{
  "n_head": 4,
  "n_kv_head": 4,
  "head_dim": 32,
  "d_mlp": 512,
  "norm": "rmsnorm",
  "qk_norm": false,
  "bias": "all",
  "optimizer": "adamw",
  "decay_shape": "pow",
  "batch_tokens": 8192,
  "train_tokens": 133200000
}
Each number is 500 + 40 x the weight over its row's rms, rounded and kept within 0 to 999. Layers, rows and columns count from 0. Numbers have three digits each. The size before them is the row's rms in percent of the matrix's.

# layer 3 attention value, 128x128, rms 0.123, rows 124-127, columns 0-127
107:530511526560453431543553538507545535435474490499489569506517517390453492576518440535402502441499488472498525505515592493488523504471500446499459467490554504507455465527464517523533495512450524502490485526421601508555438473477481538530539464492517476543533556486485526568573469480495485462500521503504521487456565556519513497497458468399468552445474533517399502503452467502512520488561
138:533468500520564476487544452481426437514534447497546506370425514554541456397487516427556473525475535467522506518480520461571477485530485535498552479469472479537409546429553488421461474481502535498528479485492491431460526511482482500496477499542482523418441566549515481517464494550508494495487456471517440445488470451515519544488534480558545496465552467527544563496506454465447483534463
119:533459524530512504559474508423537540436518511471550498465499463516515426504437493523536496489553516437464525528451500562510476491426541502435482486498484478524442476477475468543515525546430440525475377534535431445516554511488540493385500503512498501496535473491544424531441490411491509506484475504510521559514558479474532497551533505546551443544566512484570508523525570512487527472575
117:450453547444519515539465474472503500478449495543436566533476471511460587476419460517463489501494497496465456539493479515501523470511470442488488548515534539480534484635450520507400451536565457470491426453460489508544469455543489506508471514489526468504503520441522442488521553479484428570500493488438546557547509512522477507548443508468487467496512540484429498462429492493535629484492
# layer 3 attention output (transposed), 128x128, rms 0.126, rows 124-127, columns 0-127
110:468484473602512482504513485392504596486523390437479483540549495477506484557480480470468540510434537469504475526539544527475458602551512493496536463409510473447461493508534489502555491543460542551542532512520529489505462446385482494505452468536567459493506537511522499563550489473440509491448509492502528514549554428555571493569488472472512497541521502523461505496506520535516456489535
134:525452458466502562536488471501452417463432480569538524463379537454548546562546489512508527497468545513499535431481534462548526500475475494468470480489449466558447506491491537544457491439602546506519457501467497465543503530553486520492497465479420530564504514488465470508452498544553438548476456504477405485438437543469546495487489443528539527469566534475568560521504509474482491527493
124:555444516533400556534464429520557504507519501489465497428567468495578476538468488552498438548480541439539523571475519512508536481461509510477521440497474557541494439516470495531420509569464494482430448496487469490517496507410540589528505464474547488525458418515619479430508492451460427539503494477510527512475494525493496545501514547432502515430503520475480529515529536483460492520506
108:464427553470533460518498539511512500553518471483526494528542467520511496478514547522485469421489461457493422544477477493425454547476581419465432538501489618491497484538530501466446442584502512466495498499550480514484518414595452504502493466512574495482522537506589461471569486569444495459522550486493553504539569524534450478517473480438469516492495503528502536479472421539512467485463
# layer 3 MLP up, 512x128, rms 0.119, rows 0-50, columns 0-127
124:484473506411483499412524464481491506475491508403475524463541424565433482536542481548556485525507607508470516494546499498495506477441433460464524425502470542492469495467480459479493543526429503445463525534458501474464433535413482452484578519517573518535483542468511485489569478442498521493486566532583517488506477420471479528498592532468514522474473481459483446489474511517504462434495
129:448464535506525515501446373504519568489469523463446502527433535558475600529464570435469533502520433521543504507527537471534493488472473517508560437461535452504533487555519472560447522498508510509558485447514438402474473540450490444504464515438554462447546501510501486566559546517492511469471429544536586521485523489519526490522482512512442502450484539493438503511506501445512473452442
137:477509502482455517549477516534537502468477516526553506472501502525481540509583557563515516522504520582523502476567525398497496512448552485488424466499466500487423519493526501593504507450536495503464456470489457459462516507463549498471475503458505484488531446470414511498522507559635442605538414532461489518516474548522497513492570489566493538405489441452517527525477516551518534488497
025:418557455458492509451497470543469514447454550526517475551517463525438528524477538522480422547546516521478504492494517512516508561422547550417478547499512519504488624496559454513528537393512493433525541518486515478415485497505532506519511463429524568527515533428439489552492502532540461511549576521511532437493496516498546534454493490509528496489486534500538488569499537473575490446567
123:542554493511432533519609427496563539458515494435507468537534502563533487500499501410533441512477559463476519568485545460502518519438518454492572469406474569493440546537530459457467478534479533531472541473526492459453458451423572419530538587474503534459482538504454480516520497525514543480490499495519561579497545521480476559507546559507479475454479467472457502505531517510497473486488
027:468508522493483550483468454553517512469471524447472476546494434515510520547521537516471457563513514530536499493460493467529546555464440454479480450517570481510478573477514526596480478424506525503493480515487547429441454436437491518528522505409563532527587514411455414536535563473554478517531503528531467536491539492578543536468582489544538536476448458477464513557471530455521520480523
135:516461520512566525573534456500536464472432553420532532541526485518551519533457477494505429574456498502533452520416458482520543516457559438395458476514563553525492477543506428550550530490433474549525437472487521468495486519434501457564471498493491502467515460524513517501458464518498451427557477506500522511512547471486582581508477454523477492503518530448514499533411551429479494496533
165:506508507515477498520515531490502585483460550551434500480454453484521509544514493490430508526550478474568501496516461492557509555531540460487429484506521548547481535507464520548602503478488561473578522470549534510527502445482474560533515453468512473485597517519413497594551463495477479433541544494478455587443531453553513564533517522514511590497517540527538550501437478539465510424514
142:458437499504425500534484380494506506488460485476447516495499525509533568485489484545464452529466537509504491513554554447482478501486570479441520487493479566540479506498487492530485463434504473532494472471479543413528509503460529536513502462537534503441439518429404449513447585533512523543504496468500496441442498550592514469508519482538511553505457437414542513570510477438610516500518
122:492573451480594466532461481471462520510494458437485408504533471461512470553534413501438483530455544546553479464510498473519461521538563530516461443449458531465524475541540526556442527512408560506577533507519478544435489426511492489486449518569514460475527486506463502521525483426501445560489448487545421476468457479504522583516456494519500519482470508462497527484523547566547492447544
022:434501471464516522534511503525454498456456554517515424512496432488460559558531500531474493541497459519502509531502494401520507531455460512426475521477497479447546578454536419562549525430529523515539521508529543455472485387455509469524494481463566482461559512469430478508538503505543463491556516512485458527464485513523493530492563560509496576476490520474436532579455573543566516423492
109:499498478481535448508441510466496527482490495513429491522522492471524516592484468534506488592549496534540514514519527512495470560518582447512414567516470516552571535469523467522541543407583540438432470533541574511463472490468519444568541481499497457449485467461498535543546544434525503491550489501509443465470491502461538522423483568483531563545515530555493413460530483475550522490519
032:368491481478508479493475436516516531410457524504427494501488476491446557567477484454525462588517512569493524511500529434501517538468495554447507535428525534469512570452493488542528527365511498513533478510533502416495480462463561509565515490450539529448498557457483438515525523469499495486551510473521488501512486459581530513484530494520482511478469511473511482547435604483513441480495
023:453517465490491552529479453550462486435460537533453537515513434501402554544523487493492482566548515509509465471555483463433517559452516484446524456501538531495514572522504420515500474419488499526539532496551509477502512439440512481538514473484537557440515463444450459514496501468537503537550479486496488490464498480488536602477506490452565579490442471427463565520421556466577451453512
023:464534504486502566522486434560462522468501501445469463513496454538525507502458538502442470546517486576502474523559484463538547560469496444471468501492587545521507577481551423479574462435520579530527515514527494509483489439489519476541531450447546574476550508425462528558500528473549438513571494513553450431445548527577556507496536534563559556473524511484522492509444513482526468483525
023:461491485481483534481494443522493520466467505478445479493476451517451535536513507529475437493528534540514456456555481484440538502532515535453520504490556500548471556460553431530533468454564549523530469496502503494453418423496464467547480457432530565510499490416493449471504502512578452512604498469533490474491574438499565577447506535568481535509453450443514484573424560498494481453547
026:442479482453510494518482485547464556445454480484444444558511448487397529508527502516465418516492547542509493500479514438468524515482491552422524514570536511555523533466535485569550489454548482503551488472530482480438474450483525539526505461443533518504517521434428490509508520461565499500558548509540481524466554454490577502446527530481471543465445548413460528524411596525536487474551
052:465521477482511527527497499535490541467466489442461485459488436542448538546500533521476424536483572568502499505469536473512507597441514512412506519498537507508478634462482472523529454438530479485489456536466526504471459476452536502489444518423557526470568566465400472503506525529504444488573549516509521509455560467543539537469559509500564535545459500488507529524462536453559570477509
130:464494488419478517538504482489509494488530480494534447587513517448444497517552521544537471515521451534506476461549598418455458511491510454477521554501517496568613529443630478549469521488470535566566503479467552493529509527495457574538526501510520451423481506458525544528533439533497542509523507471561471481449510517562515551483445494508543503481414495473469516553499497438500455470513
114:510564530497491523518541484492466504454513458431524500472456479511493421563460521476504512532455533483579408569532448508445499534436525544475526471448484480454454481448456542472527560496434505476519514558522464460532510395445509474490465473506557519513442465381512500523497513504516521574537487476501487483518485504534569547399524512498513490499500412483561463497564490464531553456557
022:418422494496542524497475457543516483434418532520478480541529505505401500528520530549478445543542492542517462478549494456503510569550513523491446519491555541551474557533522432479505540440529501490482510506506507462470453478451465514558495535460512595461515530405438489561490463438489543508526531494530432470445526550525529554471558489542533577483471442430496493553511539501508432462488
127:425458536519592501463541436559497529457458492446499470500508449560530537493470558501543486522490554530472465528530449482511495489459584509508465448420468416448525569548507518537451522493562522530444515437508424479467482496446515458481565483552478451505529464501471464538554518509569512465432490508527469523476592458542491528484481484524474559431445523451445545494525524513447531459504
026:441460469479512484525518484526529523437468635501472464494521483528535528551533501501485467584479510593558477478503500485494561493472491517522465483524507504536549537454510408474531473416463500527507456498482539475455487457469501460565528473449523597450560530427466467553514556500537445520525552519495460515507556520537535556481507518566534528495455563474461484540419595458505486482476
135:471442495517549524504458478518502577493482513493495454516524534517435543515496568457436497494449504548551511481514504388519499521505492522487455448560547477514546467536596520544499465473501481527483523516501483456509510404500531567494585502461545513520489499452425444516472570437502520511447434494590577454526565469498541505556482538564565512478490470551454510548433499551467461491513
117:458516498536507498543469418495448544462583504464471425538521452507494535488446512551574490535499477572494487575463510459468559428426485535475557574521615447491489523474515476514552550497501532487493510503604482419452495501450537493535479538548494474470546466512493510537427514474443487441461544540507511465429544498565512473475500492547508454509472519448465458500478488466497474431514
028:431506545480510535508552476508472531438471539496458520454482474508407546582505545473520448582482500552484462511464543481483531542499492442520516513505481540488498599468503459535576461408530553498506493489559500456476473429461517572530491514429549545466485526441494468499497555529540477526531506487514475542474464499554561522507506515606498544518433522412521491556480565517549438459494
021:428509488458535579486472490550559524498518534477496490503483427502486454559512536533474407562449498552520495502465527531505540539448470464469458482498524476517490564494544428513549514444525574505510533496494526453492508470477497459521538441486591609505502496484455499507521521496502537485555515484486523481507528505548597511459492600563532555417425475473506522571483535469534507423568
147:401445513558587570530485494532491519480454488498483482448516496448524582507501541425562504540515525508471497484513468513481575504536465500496572527593490460514423571463489498537467507522542496498568535444442465402426482455479497488551507460519513460522499487488497453556494560468577467436534511548470513474436485561545506531454457494478491460498487511423501524482516523437507478445478
111:529464442486472487489485496534465442390467478468452521503536419481450501541517456479537437499495591522523556452528457510534566495567496545475500478493546527455533501525548514534549493484555464438476479510513457477545488520524557452506470507520513574527529517519421454528539543451575413543487456517492401475539465427549506504504488478489468509505526526479419542513537582565554489492516
116:513458521554536494479517454508530529476489475420504542511491455502560560491498569536559518495472563461463517490459452531463469497512491517427484443396594469470513506466531452549526507525541512534458503507518490445512373490425445490503527453474537485408477480524528494575530465426551521479478486560516455502488555501487557487510526524540563531463499533431510511502478587480512530525572
025:401457444512518540475543464497473546418515503502421515518532423525451561585472498519504449542491491521512490479511485457464493563522530464510458468525547536510529576484505489486522453462497556497531527545548505511470461473446541535538517493491547532420534549425450443541541506499514508514564563505524510485492486476555541526495513551511513535423476491487503546598456563492569520387485
103:472458519401456500515494503607484474468466562468453466433525531564489470472494517548507510530460502439550458554479541544439482494497554485450531520540521511457555512478609502601489546518498475493587418569525518494545483484524464512475488502529481477527481510460463488573476563505474524523431462513467499459542533489592543526508474499480497477437491527557487502485543450454519565534452
121:454465510527482496539511466591444520492396552490531483468419418513486521509553489474533516506477501528521472471557467504543466574547509546488541507482489518588449512410477546540532505499544526522501553486527556470524392450495461390503501489474568475540556528419452397501502529530567511469500464503483426503464547550508497490501498516550529516488526479504491514492490492531530472443534
105:460534518500473540418536495505532576477513493491513416579513449579463522532571511556459510518484566544493493508472503508538483520505566536446531495425514422433469546555539557591538493526465511491529479452526436498470447473486540513471553508524500517529493476575524515514503505475508437522456443507527521484557564419551478515420512410530471450517451486510462569463466528508466501487487
106:530534472492560508465489514485514491518548480539489510462476505489474560518438471532506472488417479462572557503508469428467506537493577543516505561549518544583533483418482479507515456505582495497515506478483558486456447511478501496475454432413605475490532472480475515482513554485514489471596605517452442513460459528469480520525489534461444549531470489456484435590494514489554455551527
136:435507448529531584521610459525546521439514590380466479563477523533476486493432558525485513521564499500495503513536497477449490564550520494491473539533495525562483546507449464502570488506501569523535511484479524529449545493497540529529461491491485492501526468501522497451472455513615475497505563477507500530513516442522494492514549449560492557544436404465556459482503518456488502428484
030:433480479438512530468519458534457556442478546512432472463437492513462506584509536535512451539465461497517487518527475516476529568482523504419497518527523477552457591448539493564534554417528554502530501488534522444446454495477532471497497439499536496511506422443495490560475549506583437531551519500529477500468529531517567553482476501479465576445449530449525523579499565464545494446504
146:569502457519467570448521531505453472468502590488490507508517498500418483560492534446537509511495593504493435458506500462533602467513458434478435589553506535521540529504460455469482490452564505498506456494451517499539508524477477442567453446470500556485477529462406498536454582512558460499490492436502509578544539543502477516488579525534493557512508524470494446474416501514490503507499
132:488521504464455526438486516569496521482524489522445481547475505517531497584491500521445504514498533468565483486541512489508462629510481462486502550447571531472458541474604524538469533517453527485546501452539468439458523410493572480497541458496561470433483566516432484485553482501514479455468494467491442429516530451591501554503481512489570552522470490459448481524453489568477557498468
025:472537461508484536452480486488536487456449575485482462492536448514455551590501501480548432541505530501541485553478531474514503564497529529466441472482546549556528574456464479495558499432542508530538506557479519434442417505467515500516483456469561597480492501448489457491517507460514474547610566510502451498439506464504537529476501496510531559440473459441519488550422576531518517443515
128:442510502515554530567516496538449473500433520463512452509496510474494560525522484538476480484530497465595485521474579503551494492519465543501509511460487475521442547508577442503553542356492509536577511565513552505511520481519492493478534459497489543507596512439404528507550483528477503432524497513500472487443516478533543554416558537503525615537455502483507512468525539553520501468473
023:408553464425532535450527425528492515435420588507498477501500454574449547534523562457489456521469533544498478505527522475531508543485473477419491509476522557538498542498585463477544532501493540468568509484489474500442522452502503523489483472417572525526545530447423455517501529495489470470571483516513413525527508515496546525465515537496469571493443480500493513531428527535575526429503
123:470539502492560549528434428493467463485453596516510486492488461444536474546559517486544511520528468548528523500484514532521468512478468464503453558541499430520560548485510474476485457429529466551492488486488472459525493545470485547526534443525509552433399557413470538511514495528502461507586537475532536600484501467487541547439580547530497495552507453475487475483422497454501493402485
036:456528489440548504478480485524517557448459493424511523528514507516473525590536542549463442521475540470573446509546540449512529567521564510479451547479539528498518542491577462552555474471493581481556546482454532494436476502483526495495481518445522520471583505409482469500485575484581525541555541462504510514487524476547559562468557485558529532465474453488459483565421536519529495482537
126:475504546464469544590434509504514446487453602497429516499438542537455574548443521443489493569435494561482422515505484521429541569493565541471509511553534489526497488503475489557485524436519479566511515493562535455532485497475550454527520500449469585520495458502506480450461527522522540550501439493528595463485564504490504552496508524539517478455484495464552500472453511445572508478471
119:466485528517480472508504423479524584406412466446496532536501489495554455547530492481470537538542514488523495475526494581466606520488516523536534473451545461475550485469476491504562498510516500456561524496519536525446513558492534496501498522519504496467488491492528471529538420495531494410564484462495466533565488451595538490502518507509490472546467548443439532450535560544488515356485
107:535501482447555549483476434513460494483538523487435466432475465464511500540486495469452480483485561506584474584557509495499515503491518460490563478540469434529525531445466469519590556495496555455502584557493514453416486466491482461472497420538509453515562527496458534511520472500514471545548473540526489460508520532490560539444570463560474478523523468474577455549486543442533583425495
022:448524425492575469491516500542490475474376558515450479490508459506431454560504529537469453554477509515500464504509490487514515561455538525490440508453579481491504603534502488571517475457510572522526490482507524487429461479477486481532516454503529498507499487413413500474507512475462506507513505494538482516419506475482580582512508527515495513465456515473530532650507575508507448477502
022:386520488426532548541424431580504541484479506454475539527494461530439499552510517521471460531525537513568517489488462460538523535500477525485486505466524476486505593492536458494536490421495512535485474561505514455476503437464513483566509486398527539471491528455416535495465538468556509475503589555556507512480490464558516528410543499505579554501481497461469519495462567474497457479553
123:494517458501480537542481511539506528408462518441405548497533497530498486497503485548593509504522524522477540530535503496499483524470512468407476519515514574514544470399473510527544468497420545483455500481530526534552533530467598530560493434449500541460471498457543526462517476447524528530512519437508492547532451479499509510511513571458536506488464492424571407513433518576493511496412
027:419490521479534515494526434524428482409503540510460464495517489509446496496566533488465365521512542578547488471461557477461541518522499490478476480500521514446472548484539461555499519411489544485594532506509523408461473469487522497527490474470570522472476480427482467491536540506506526493539526539543481474444530456499533551465526524512517583469464442403500490567508565474484465493547
# layer 3 MLP down (transposed), 512x128, rms 0.109, rows 0-49, columns 0-127
124:551487550485508445453504529476534495488483493446481468494501465538474467513513446498513488483494457551457497526515486455488455525537436456527501465421461488506425523470440566505522466556483432459442533481466452553562452476517468457491566491516455509513534527467473609518479480425514586506469542441486525521569530499458606448596516477509485474516490478473496537424491484503493504442390
132:583487565511481503459496508465509510536490446514497473535543529547502522417576503521429454458549481441458487522542476576515456569450424518565493504491508449517453507472506496553449485454481504553603471455429518475527543468549519496426476567491491521514514510542496474522521528465465515480431571450486518602541441470476496512486473443549507528481515574488504535497516457444438555494479
137:490480531429484546500484492545491539538526545474482503451559457507514461416434497383511505500463533453491487499521497471539460450490487524470509555496516552530474541518470527425482521417500549543517496595509477528487561484459440467425464545492514525502486413459522530430458504496442483423505474490475486498585465455519525489531580558537471537535480486502532491397510440496476441534457
019:540514472568491538498496494503479516434501556450523551485485555496537475569462512417488472444510544453524518512561534546492426510495486410517533477601503525501482499510513520534436479577513468514407518531528534486523443460496544452481472540470459493531482541469508516413396498531524466539495493565488404524495464490546543450540503520471509521424559505449534459493522433519554564504511
125:496490462517470569545494540596568569441520493444531491583546424478524449514512414553445524458480437502472495411516490534425506498433439493496450512489497428473501483541521530459587471556521491511520560529505478524476535494524512506481508491524431554554550453445531456529481480560458469500495501561528534494502454501499440478477478444560458509542503494484539496500512470545538460550574
024:494529520471500524490460487534470570444520455459512543486460552470488478583508592479407480454559511428481505523514493487506497554524440539487455483449523503468484491572502446458531515474538520506471482506548537462472515512442511498503550540472560406523514560538545465443552450495494491516430527570466562510437471515506518506533448521579500514451417546523569510579440459534475534464534
134:430594543527468497459458424495528394487415541486465436452532547456532487470530497491469476505495535478456517523423450499499545474389540523534524559473489504480457449476603466499480562488504441524519503577420469517485491533481492502566504457587472530503522525538466464513465556491477499486468494560476534485463504494533509490525513527518537507583449519450468464480554480513516555493457
138:504511527485457439512544532505519531482508515511452552502451455479510530540548409481572597390636497537549425477517436479505496516431552525479473393527427475470470535510511530422587555535499469463520497521519465568494493524461510536506494466510544481514522535503537536525549477459519517493503549488527528501474510499462579504547527509506523485498517476565562504531456481525450492482486
136:551560506515532479447442596446485493486476535503493501484498500407483512446506547478465523484514534448478564503486499499567471480524460519515509530462444537447457491510464470521552513587493484525479437466549486502476466578475493442544447546475467472502470520465492603510425540443483453497486516468567575535557519512491516425478465538446518432485539485533469579413500501467414514516491
126:515512554447403535495539502557519458455469488513435500465463489536479527428454547453576488426478510497498533491464475501504549377456509447474470511489487450468497530440481461501486445510577493525492543484491454540505492504400475498507444541546520514504449504519579528534492486474520472449525581489474511492524562534493473478497436439574470521527582452525542464474507582489452497495565
016:485570447473544505465506555477525511442478469521419556417510455489567459526460549518509471535528534530464492525570501405467557491571472521494523496551497612608471484418517514495505493517523521464528534544458511494446470596559531512540440510536536455499501492487484477503492546536499480453506523515480469507493477529509459503422522455570559536534527484598433530494527521476505496505509
116:486450481452501443469589541563458593658555458492472556497521535462485454514574499543505523407538519485474504503531489483534497497508521562588472535509521506436490538468467597429453451496474494473511484511476510506468533533503427519468475492485505485502489471545477543529533516533502481489469521489452533387482467516482459474486535546478496501444419471468512475548506465525547512528498
024:523493503477486488504473532491505509497466429551483531560508513528554489452574528487442476423481476522467456483470554522428510588459494495520513526421515473473497477549456500409566483462495546474515447501538554504481542605667472494507487484506499468541497535542484488514431525480502445512471526501531504555447427489483519459479485496499519438458502576559485489475496452454425489472526
017:526494450486486504483533552536424504554463507439503499540535510528505467448509514557482507391457589542576516486506546547542506461518536535490451483528430477410540532486440541451530499472453482514499520534532510514501501448529445436520468502545450418455536542507553605541515493498464544535510496522476483516527449516489569518467511394477524495540532550538474483464578465557452478514498
016:489479503477448502515573528530450484536493514487485569482550504504451474549449533473450368408499450569535479541540498490561546510454484502504478471529507540497543481470400491515520464546433533571478478481460589471421555514535451514538516514435495547503530538534484480483506423572446494465570501542440496448494434511502460565522507532486463522506509459465474507459499457503494507549529
015:512509475512550561538448502489505496471524510600613427476507483469450501563516444466511468523575480502523560519585523541486570525556523488455514475556539561479477495535461495515538432504534559540516470554493555442457478494492488494459485563450468523545479469547466490520532498524565520479534454511511527489512495547453594506527469470539456513560513569456479507527494487613508444522448
018:461526476420467443479509486436472486539522496542458496536520531564522516477478457441508463483581583484503435469559506525549518496491561465558538525546548513496447536454537431613528475505542523497493489458459435456453443491484511498568494523501517541494518540478513616531538561465491526518533450508493536420491475547453490495515534523498480598561521512504503458523512479512481577573499
052:514488514561489509526525520494503506466506494485574522394497571437546447506497514553404467379481450530408471500511487494552530457473422527523551462558485468503534494553508499415520553430470496532497465523523496522477564556510490484496491445505453481537501447422537537490475504581495513499501515447443481480481470458434490479431495512508510476464503556519526470418457483492565446509505
135:480494584400531490443486554504499478509523484532444555572396491551522463513594552552464502495506451470438479498498431510494499494462527481511535506467451467456504525416564516518453539484415558411486487424515516513539516500545502456494477473552454473481468459510469565477453478467464492530506473514525543487519541438470496460517520541435567475524474541469452546504533482440431512534510
125:403499516538486546494417471491501427489489550495502480452543506478480477510508454422494535510467441575465482469451506494466478509565477468503518452530456481487450433490408519444493476561524492482410513503475499424555536578473541433537519517546558500512495498574401511477568439497556441473462560460529531488452450520486490536518513452560484531480428479508502490488465537535522486495537
014:545498457485554516496538529491463527528470508575552476492453532479472520415494495404418468457504527463464512540549465504464583488527475528557488542467502457543486529504514567455544494454509528538526525522473553511510553563502462475488608458534491553455506537479451509491503592468417501400551436548524466521510458495545499475479541567483498513527529509482496501518580429500512469500570
125:439443500520499431509464544561455451473481545462466509456505489509476537567444535456429428474490517587452426564486446495465481471501509501515497550505454534460488500458559455514472471526525464500507470443426444444463515487548503570462503479557423495562488519532515539572515551442482443509485404564497471508503440498527492533448511441487567545527474489494516427503465443507513514534516
019:532487451465433448473424429481506565437547492464498508505485519517526566483460565417504516511516520506519461443536536484481504517436537425472496547510566452513492455464508481500474521520566532576493433420503535504518507555434523568517536522556521477402455450483474556459485470444529547490519503450491491448541439459538483517460499505516496496501415506493422502475483528493566587513485
133:520473476469457527479498509481515567567604505476535506507454452508548516529504488470444548581496373530462479441571517555490472549475456506506503449495481524561528425574499500462489461487484398465482457525469465495519458505518476480476502476584453561448483513552575513501467464505520445494541451470493487536560466510487542520494518528549462432535479541479553514581528472542486452525544
131:503581485514419518486460533426412433543486507509517481501487501526438536484456510501422513507475462484502480450591545532580494550430477553533496550512541430472466464543542563443469543491535444457513559476480483469498524568530515513515521506556471484483453506524508454495453556546485473555457477502520524476601510489581555497432469448539572471497518534458554537526532485491462523523492
021:461491464529507380534397469484483424544566529517517434527487456562573453450508456485537458533520467501517469493497498530472446446520488504574494514491445425556505519511550485457491535607422522541461473517505481559502506498518467492470572549535489526472471481482557519537523490503461522536472426479439440535464453534499469521459473540495475485487472535505448437457544572505495504533443
014:528523510502462507483491442547487573388583533531510475490469533515538533518455543403491521453546520503486540466485465517443453499440510459513528470536529472498446420513558494502505510534516490587504438465517528506568467523464558511491465604580469508430425545483528501509438523475530518552525502530523553532568474486501517467449429496462467462536459525512500513515479488473488593559499
145:496510576566493481490493423442532484427503420501512591519494578509489471509434466503547513519482517522543552465506435482487521508566502467505566503522543550517499484502529494503498539481505473515517469490502515537575566473322479516466497484524546480509502541548486444476457459502476448427507560480511553468471488502529475529506515498528494488490448535485444472401526515415484471510426
120:526482540470542486519395512493495545456510467454501508495489516487510508552549486546430506418536458506528520532473545554519508471525484521495493506551538567507541469533485583493482490485484507492467483531471506485509481520770496457488467545464472503434496502526521546453495500506497533501524453462503507509520515464460502444495533483499466442559451554480476494476520487513470471511468
121:478514528528470565466418552448469487464476533508405559524512486532475444453513537480472497548507539549481551573538428478454477450519518535533498481455515569523528415457558473543433468505569562515518500490526478484452483506561511502519513500504427450501481519526496532543460599494498525438543432572461505506526453480497483590457493463481537556505445496504489530497511556452429529523548
016:472451462495469498515470622471439469452504498463478556545466430485433521454492533523480497504490527469540556478465441508544483464552489494437486475553464527510438518445506453507496473485638507506417463438524468506420527558474463523502491417478459486433446495405509495517519510522496442515473446507457429514524443511505442469540533526497480521525541466481473504453529519540535559483496
117:508445476530463548473500547486477517468470553598446461486561512526588521419486541486565518543452571429491512521457416522473470481492583485470506545520491461490528433475459475502548550514511462548561484549480505511526468479465441519530497547528482422513494422463491453483533542489503503501444605463502492534503561554442493508547543510519568478528553489518482484440530426477541527480486
122:394514565504494482574590466522410443510464544560487546521546474523448531457529478414485558476466507525450521556529525542506508459519523564548540471498428504471534398475471496449474510523446481552459461488514553487557561483497444511495452487562548472498518453483501436445453486506479545515555468481498567551499515532491491479469495474501471465505490437531472474495447574472478473463552
111:516441458511525520561521474477512477611468502476499496495472494444472493502510476513514510490457589468574526538522507446494518492502471505504468495522437507586573457450466509489539477539532443495393584494551520466483506554469461511485465468472548578501470525419401516545504503518540484447494510463479478520426490571523498476490558563506469536490452407515502486489547451485559573541527
107:477474570483493531500522569519599516532525532426504520597458471465509511484515480469448496430477511475531542466442589555490496456475492541452548508447550490491481484559566523514530533486478544478493499549527454509504546472411467545411510515559478442564539492540459518502474458523531498480425460494554492557467512482525523508549484515557504556506555564487476554451499482552443510417535
125:454517528608597462509474557473479488527486518536479518514491560454473519448484544469551505489456515502503559464496482576518494493468513465474464501489454460463493456514436510557503417560572557546552531519460560505503479521498480550504388509497468487442497510557505437435572527539488557427486558456466473535474529601443447489513516501496560566506507498542475448503475524516528522482481
026:478471489550421541600471494453429449416564509469535498540528479510517544537541470396489551462501557529482542438463417513476467436437532409411509507443455446459453442475512512555527457553475500548481522481504480494576509491409525531484486501557479517509469505500538515494526499450523485546524493442478515541553542507498529464531453462469466452528482494530498519451467492508513536504527
122:523531486694468494551483472482477477437581462508539545485515489485470524451480480481537517517480503518491503541459473509489472451570516498549522492471429505465547517506420460503522474547473500490544457452487463552424516560497462529516543469474352517529469496534491523529548508493510536489466478520501515521441457500451499488551582496470475585484518499511446479555546475473474469505504
125:521527500503538537514480524538398494554499539546485527501461492513481506489563545477481476503525468528449577504548520520498399509500511454507500444548455462468522491445508508486439493505481568479491500488452540434494568517508481513481416493539467480484434433501447490506501489516521501403468480554431472519488467528437440464509602496395472565455550485490518505376508446481495543492479
018:519484536521474543552555506469427537527516521468464461545542503479487475449466526488486479542509505449540491554478499511539475533536482493442543529519558546484438462479531599506460505551534568543541466482553448518466480480453464430483496406526490474511473524437451482502451500461462538438472502417440503451547465510530476549546454509542521492437574435481443518538617560472535475483495
124:508482498534516462478543503443512482605450495513425456443472575501485490462533521524571457511571503469572482549444520574452457483460483491503550454516515499507453455541531408419502494481463539474465505551491537495516522566559468500484509380502462524478502430475544552469480575548553544556461508487470526497532526541484486528451586541463502531444505520512515513489491548525459482544467
019:457487490541391471449488472526451463466487486544525496450519455544524559445495476495540508510480528504474510455534465568469513522493519454479450491476459517421523513455511455521463518513483480473481477491474485489526490485510532555533501437455483581481525523514494583468613504556496555439534467502435452564441523521409438512541379465529528534400534498511485536512483549481484542555501
108:529498531503515494509528517497490485439497503494473516470516491509493489566514502561502451450494437506516464564448434542464493428507533576552516525525439499429513473505458530524515473505514533473505555460477482542379471570660521533488468518482482537529491454506590476477533473504516512532474557584463483472520512527439478456508501492511400563545531494528479473532563509527528403515487
034:394491513514495425495442434459453467550525479481441537490496474541502458541509530546589464550482479525456499523564581549480553601503505445535581501544492568513454485428500528474488544520495539484484499562457577463467506449476464537436448462468515555567487446516492430549511516563460532496473499514463503480553520494543477508512471502510428557434536493520543533485490505487491481490467
127:562489500517452470443489481493478404444460505493490505501556537514461479478508487487417455490538481523520460544537533550543580476465480414442560472518506448484524491492475464537515522494488573493447546479575553503472462512488508525490465581558482537425481454573571443487511578555410496484519498512494498518521539526449457429530502469492549492414507443458448493543500502510502576451500
122:465582466514525481487504482543494485535432505538441488481438556509568521495425471495496526482528538439565484489570510449467495483457518410455537459531471527471485497490556510456431579426493467478536553460511513495516495475536502475573508464562486528469430505507509531518381529562514487534438455474431500449516499496489505497496480530494534542484463489462557415483432531531521541467408
117:502515533516490560451485480463487520518519457501444558478536517439451500499513504453508561444431460508523449546475537502483516543580477569538489493475459479595510527429444554426484466501488469525536510512417445489540520441544507559516486498547471553487519472483502522485458475465495489485527434502509490508523497522467389449557481396520522479545531616598538554467515483506482497481483
017:596469502546514447508525495522491508481526565543517428476500442525534513553477456487520523478512467485573533482530452494559543573482517475471399457523517452493518518553430502503500529543499538506462480459475473469526496432603473507525556481443506474451550461514552472518522642489475515562504501457448563465516440512494455500556451512483480520481441488459479483475507460540543554525579
015:468534487481502561466481570424545529535488521515563532569561564487453504468535556475504481517588487472604537477520487563437462503531492458511439486487541547551542529441569551486503503496468510453553475480496478491413460446530497538466467544498519526489496410484439443493416570512519471493519469465437515490430501525526503500554423489531468537529498432491500501542499502547439517501477
116:456480479554536475573524544568562534571464464566517472565504503535455523559547549578540464468511530526494515550495464532536495446531474426525458526461529521472521487524478496497464441499511478477502538459504550497448555575496528547441469482427425452512540544421541483472518520478470557543426520471466508516496570502519488424507525459488565515571482562471536444428479463509466479517487